From a checkpoint of a small transformer trained on Wikipedia: a variant of Muon for these matrices, 428M tokens.
Each number is 128 + 32 x the weight over its row's rms, rounded and kept within 0 to 255. Layers, rows and columns count from 0. Numbers have three digits each. The size before them is the row's rms in percent of the matrix's.

# up: layer 2 MLP up, 1280x320, rms 0.0869, rows 775-844, columns 120-159
# down: layer 2 MLP down (transposed), 1280x320, rms 0.0254, rows 775-844, columns 120-159
up775 107:126140067167109170112135138122057182148148090167146099067131145143111179163128176099111170125166164135090120159126148147
down775 107:144121076097138169153136150148112102188092069108160175107090136146158146103114140113150141146146143139160161171099166150
up776 107:149178106184142111091111149218133124109045123112099131082029080145134190109151154107113133112163184117163129160137151121
down776 103:146105133182135176114123146103179152121107083100079167100097141183136177137193178116109181100083127146135140114146150146
up777 113:052115113120147110174106060194153103138109042129142148091140140146109138147087149118111164123112091093136156096183119159
down777 116:118173139096146115136130064162114159108097122118162159068158119124114092114134123168145129172039132136126144138086061157
up778 092:117159096126163138094141123089107160186135151089056134130087193199120157107124187084137149175129137135147161088101100118
down778 100:120179143073076124160130211112076140043103094135095060115151119068077134103145155147143096123115132055117122137182161162
up779 101:153118115134086133125137114106169115179146120211107132129153126075097124137185161185155111114119155061117132076116096135
down779 099:187088093170111110123166082108118161186127140181070109110140095137076113138194117159115108131076161137117100165110140127
up780 104:131148123122095115129124149101092148174098115168115133075087149135084075045184129131112168090158142092174086150169133151
down780 103:124129122108146116102136143193099147152110104139111151073079128090160103150150099091129156143119153133121090098079090124
up781 091:100114158060156099095122123178137097130103139145098080052097125089102079088102144104170176123174138087120105117097119094
down781 087:111071148078096097156150128154102041124081155125125115094105066126149133084155100146083184142137062148159082106099144125
up782 102:093158145084138097101173104103151109135087130107171090126147160179118168157119119125123128162134155131133136042156099149
down782 103:171114150092179096182149156042138108165090152098120133097140132136089156158165113185108113165103125137126143096099132119
up783 100:140075095171089164114136140088139110078103179178145119131137098166121142123077134163159152173155108122095140198134126142
down783 102:125080097136159090130134038098138088148098110152178128092099139140088161106096180140104137165135121121122171142134135128
up784 097:088089126151099115172094148157104105135109120135078183148139079084090165081101112129189118114092086074131109103094120071
down784 099:134148127168118063115118182139123098103133140145100160130144114132090102152134089134157100171148073112116082152113052029
up785 092:112132137111093103142157117185107119067140124136111113126121176163127111132110179120146141099161101068086125136096095160
down785 094:092160162164093126153129142117133072046093111130101125159103172143155157094079158170065105121113151109135159145140075198
up786 098:072159129082119108122109153140151116077152116146110182124082179115098113121134130172102143134136090178102118083180127136
down786 093:140136187120096113178120115152098135066118125098090178098114185115150167052131127148159137152122102176071126134135141135
up787 095:107177136065136142142102114169152199052087148124104187071105145147136158091138139104073147124152202118181170112143146086
down787 099:161116174134149161089117163124130168112171090142122149105152128126142082126109117132119142185106174091133120187096157121
up788 096:164143083163081142118109114092119124138126120106114130096112120092098162126126111136097162198149146113130139156141166110
down788 098:132067109142163102126131110101099129141112136066116085102148132157119139128145086076125145089096175085099153136168124099
up789 097:174132122126133147154057150096123126137139106143100075077120136109133118129151172163124088087152169080125194116118120112
down789 095:182095145184148124115160058108088116121125134109138126119153140170127130107163151110112191101081107140152102085098133167
up790 104:124125159144121102127200186127125135218159144146140101144157088125137140091163201137101135123149113160083124152112134142
down790 106:137137102144130172128088054091107134059071100116111160108086166129193151127135076138148128158116105098144121095109111145
up791 098:041091106145122150094163134114152166127080111130170118096069135112161120111092192146054176088148194155143133156166125130
down791 096:147134083153146120087112063169106151104164145154100119066120097128134101125096157103109150137129133106187103081128147140
up792 105:154146103138092126176130112139160116165176144079174170154142121163144159201162099165123172103124158079139149160170055128
down792 103:113181203125093187107127147211109147168079168152083104118095090129137119188071089138133077150081116182151128103073111134
up793 104:096132118184116149083089101125132127167090130169123115142144095158107130161115149110130123142145171105159177127118082141
down793 096:145085155183124191096114148157134143161088134139127103169163102139075129123134166101110124114120137102148125155105098083
up794 100:139102070110105204143180109143185119134161166081087109132100173110106119174050082135184121129171215098147196129117114124
down794 099:106114124083125129174191162147177093182160084088112158145158101070124129176107130134160177141147106140138143167145114154
up795 097:098147113095098130156172113091132150137142094182078185104123110146122160145179122125170169133049135183179125119203135138
down795 097:136121125122128163113089150129123103134168139115155096159123164107136158158119164141095087140180171071071165125131095131
up796 104:146071154141161092122161168125125199080158138132135173163152073152097139129155092145150085137165123115092126161159179132
down796 111:120097130150164095107128154156142094132195118126187142127112100168084129160144127116161129137128071115103107155128071182
up797 092:119070161148089144178174042142228109201174122154118081119125102159164179093127141159125139187099132175154101136143108136
down797 095:115146151110118133119161188128116083189102156151117105153117112114065133145096148139125128152174106117125091195195146125
up798 098:078133098155154192133063164122157158146126137139168173154147132108093166116146128159100125114141071116125097149086119070
down798 102:185144123089113157150127144114080101120126121169150153151100175116091153123123088112118143070144114131156200135210063130
up799 104:148121132200131125172134171096156153116068111107064164130092117161106165114097140140170116141130172145101171109154204133
down799 103:172100187195140082141132121102150131151093081088118134137149131126132176088102163136178079141176139135101169124127157131
up800 111:145096117093113102211096153112080135070148183173101157138095121093125095121120109112122134097113111157094166135115129191
down800 105:114147142096107047165104111129164121112119120123162131192084098136132108119124119180161128097059104106091109097115157111
up801 100:112149130122067133114163102127170055129151175147169093147109113111129146081072122129126146095208182104121131172137149134
down801 099:070115116115059120135175127096152043102126133151176140093142105151106115071110154146118164124174167105159118148108183127
up802 096:113150113102166123125055166093150111083115139112153116127127044083113180061163154170140104152138115103181148210036155120
down802 100:080098084055156084099123087133103078081130135113208129097136159137101151116135173140098130149179147162156130167053077075
up803 106:126140133106140175107122154070103139129111087162134168103029063111157140124094143138187150120141154026100163118113148129
down803 089:099145109139062117144161168137122137138151127086133087160219110104092149142162176179107140161154120159154146138129111158
up804 101:149243119094124154122107159102142135151091116166137152125116168110167103134187153111088144073112163130150164095052116090
down804 102:073159137173159109140096070154111139197085100174123075133133125143095115153117154135174110127129139109096095121066164134
up805 116:082142110101104127104183152127100113173130101118141182063123192127095136188124121159110100073178127083183119169119106149
down805 116:125115126110101132123113131130133125161141134116170112093094182110119123182138123181097072090100127108179110143166134145
up806 123:099105155170157080169189131104120104084142127155131149087154134109160140150142208131112124105137172103088129119147098161
down806 126:148129177145157084139174177162099131119136118112097164124140127126216114118136190130125095143124140120167154178069112124
up807 106:092084150169191114155059137073068176133130214126171136149109137173182079176067123123110146099146143080134124115141101123
down807 098:169127149106094090086199099149155102113112116179121114124159131090155167125132127122140136113111108182151113159138118104
up808 080:103116158088078127157076125141143081082086101134066130111119160107088133078150139189100149095145125100089154127122138141
down808 096:138132129105122090133125130171146079069143120157138145123140133174151124088084101207068163127131129109095189108065150154
up809 095:160135126109155147165111142096132095170132130160152049124117170156165155187109122084120130161154112100132140112131173123
down809 088:112128101180087085114099178123194146116108151084137146125087132096098124077099163157177127093140136124154099061062150175
up810 101:119123089094154128113035150153195038128146138183183166199106105144113162129147160128153065121117139110106082116109143156
down810 098:082146122074072128125083141091141113119119141167132120167155148180076096117126193131118084113173146135082104173125136159
up811 100:139132122085096103124126151119136160121144096163127124095095134088100172143159182119096128068146136127171109127129075114
down811 093:026174111142078095108137132089151132120154090090142122137113138112132088144162059164072171088154124125144079165158140161
up812 087:152092072134135110157130096159092211169084146121126152141148121148122087080172175126088137130122112178118141089178097142
down812 104:181088104116180181180108097147165173109140137113193173138070147093070077125155122118119161109181100112070121098136105122
up813 098:072122126096057145102135108163175174130095098195121115076162154091143139110075121104070137039123088107106150079142090151
down813 085:177109112100124116140145168102119109151083147092183098145142141107202137145156113142125156198106153126131174152078136136
up814 107:116181212133132144215099133133111152073165139129092129123117111111158095148201146125092137109082114123168077107183183171
down814 094:103096156161096144144138100145098123157115130108097152097095122124164095110104108123179124175130117142138137120059177136
up815 089:062160067136090159174117091054145095168155151087112147052145149143115144090114157154089156146168160136146180157152088109
down815 110:133111154102140144124151157135121136142139094079094152138125194137114123149147142156132161144188092089131117124102155172
up816 095:152129158152153118153129147103137134122085107206075081080105151176115151085108156120139130137092140088124133108147158089
down816 101:149078165123121175138125127107100176159111114123085102130127145207115119132106112187130080153127128096108116124175102138
up817 093:137150133118177149080110158148146141161082086069047176131096084133105129117150068147174096131111081113080117168105103151
down817 090:168094156120150178116149189141121088152099100093027172160070095177137078092142129115124083126144072145109142112084141141
up818 102:122128095117168138171163144108165070150146102118102105108084134089084125128199149098142158126140147117131156150124119133
down818 105:101148145099150171106144127138136135154117134082094151097128155123071084136207155101166149110132123167144228136109086164
up819 118:119112214149140127080114135137153138101119119093132125173115108153125142172127086114145150161117111156064094091099094138
down819 119:138066155094127140117155088127117193153112102104091124165103089099113172088137114116115113123117126191129105055106118135
up820 092:140119102110160101126078143193137124122137109131129166093064151078128097144092098094115127061172126106123141131158116143
down820 096:145078075121154147107104178135083105143113175126197161131096148136107110117062132097154106041156094102075148178114179093
up821 102:092110075141145129151150128114087142122099177148072142114152152130135097126131122088088140170087160173141165134107108080
down821 096:154108210119100129095140148131164126144126103094117104129109120101130135145144128188169087134166112116158077136122139149
up822 101:101107156047149107138086173123108158081079154201154133110089101101108168172102114169164170124175136106113160220142079122
down822 100:122135137134110141148145105121109109125113188120098109114090080122166126101163066128139139129135129143124140218161173110
up823 094:146152136163139151079108079135113193097127109190166143133149136126140121121093167137080086116107145131162100134159092077
down823 103:123142110134117119100163072155138180083155083187151150119126119158124134090088135114075099086117155155116093190111094109
up824 104:139135136160129159065137174124097161127183136154225199144158178163112128065138141126142151089155100101131134105169105151
down824 101:133133154148110146052086175131107169156200135147155127134192166124152096098166159123152099151130088170136094085151064078
up825 093:127154125131116178117083113036146134095056186117142128100140133112116195165121157141086091178180119120166141157122133134
down825 093:141082113085134098059149023108151075127082109090087131141156131118127117111108093122131160071118101100127195094141148136
up826 096:066144139177173163156113215133134149130109134136130093105148110158150156146151138141158161159106085152063059101132109131
down826 115:109115137110120116151136141146112073117164116110149145152094144089146101119131135120065092087164097137171187174106116125
up827 091:169081150110109188115043206108136142100193149097116149186089069086082161123119125113124087100167154106097164175137104146
down827 096:110073127141093117098170102114121108140107072161133117173135204168135109152128170118114172096105175172097130127114114160
up828 112:164160166189156122138083199156167127118076117137108141076088111067084169196147130131130148182135149133106108112090104127
down828 098:083083106154158131121129156137121139107141130102096118124132160122134071160092156068166136093203184114157163092167153071
up829 095:148142137211185136119082080188162141164130150104081126124073123102118123104163130080122148116181121115123130158145185144
down829 102:110176136161151172157091006136109132150104130131052133097110097099095115105191169156091138113134064106151138102120173107
up830 096:202183131137113137167068153124091196154105133117106138117062127126110168175120155117128086144132144073144106098114143161
down830 099:149096103129127131100158178185084170156146146164113125144155128110058142141151118102120090136144087118140150143181220110
up831 098:113148134132148124061129106153129096135121120093172122157103185116170069151130127174130144107188180087103088134122127069
down831 100:126123156106076132092082139096119108142142207151138160159060127180148099091186112117135118100127065086137095114101139125
up832 096:042170137126151122144087117169070099151125109099136080116124127147109156165156052098142150073138164083109102104181083179
down832 094:088228131082090160150118118178141129167152114189134135187152103131054100141151162156131117142159084141146178171162106108
up833 101:124178118159156177080149161168129138155149056132118167135125104096075064097104116166133114087122157132143132184133099174
down833 090:113169141147072178101191168111098082145138127175139110037170134150168152157094121147187075089137143157182147125089164161
up834 093:043148133180127119138122127126137110152113148092113148158152073105109145073082178155168144044135143061102127128179098182
down834 093:114167095114095075066168091163150120185084172130092137134097135141180078152112166132160096111182078081177137175151162143
up835 094:105122125134092072162117091107152117099111101150145104143103106112138165177156105105148156198126126078168131130120126080
down835 083:144117097118126117091133160109104159110130156046135118118141119165158118151145118131129099093142119173111091149124138086
up836 096:176064098115150120146141106110071138105106167174143088147121183108137163114109083064108144096171116160138133176187139100
down836 098:096135118112139145081070097114123186180086065154165075099105130118148185084124120135138191154117127167087141154113142100
up837 099:118136116073144072120163153080173178166113137181118126104096140135138137130159120111096133130072124142115131087095123147
down837 105:155163086085112073129189157093111144140175104118073168114119136100096147127166131086106072150128115134165119116110126086
up838 094:084105112111124131133038094119057104128095134076082127104096162159101136154105114096101124121105159102148187124156118083
down838 102:091100113144089201116090122160103115136111127156137129085083131153111144166101095124094165171075103109101244117122121044
up839 088:149157092139129139071130075096156204165178133103101166119072129090131160170128177121118141133121166145118066100108067135
down839 083:162166115108063166137111138111126133072128122137105130123159165147180064174208108194111117058134131192137151107119158117
up840 100:122110077168115148124227114114151183100097115135144220116104152160081092059121115139181142172147112135086107154134081133
down840 102:184102149093104103129169064121135126120152162179137062094089149027099097132087137064140144100150148075104162092126153116
up841 086:146111077149141114160159126149145184158129098086158165160102126111116151126107149102140150165096119076151143148150099087
down841 088:166218089158079139131165146223113153159086146132139057160127118114104127148129160144156150173155117142127155167199147154
up842 099:108120153143152172163033144084137050165133214154127153103070087092076140089159110160117178057138218093097101174093086102
down842 105:103082109134130203150087141124076044181118225129084124131072114098081201106128137133111155096074146143118091141098064138
up843 094:130101142095067150193137209111173157140132102098079094128121169146083133130153142117219125110145148111111168090084129091
down843 095:125081125058199154155192099088106169121109159166112112066059160155131126184168138050123143091079165144178130100114164158
up844 095:070140160179173131136174125099207065118199149153145122193175151145079080124104146183150097138108074078140165106147094133
down844 097:090176126128124140141101077116092103122109145077162080177119107076127118109162108146110041131114129063141134129094092129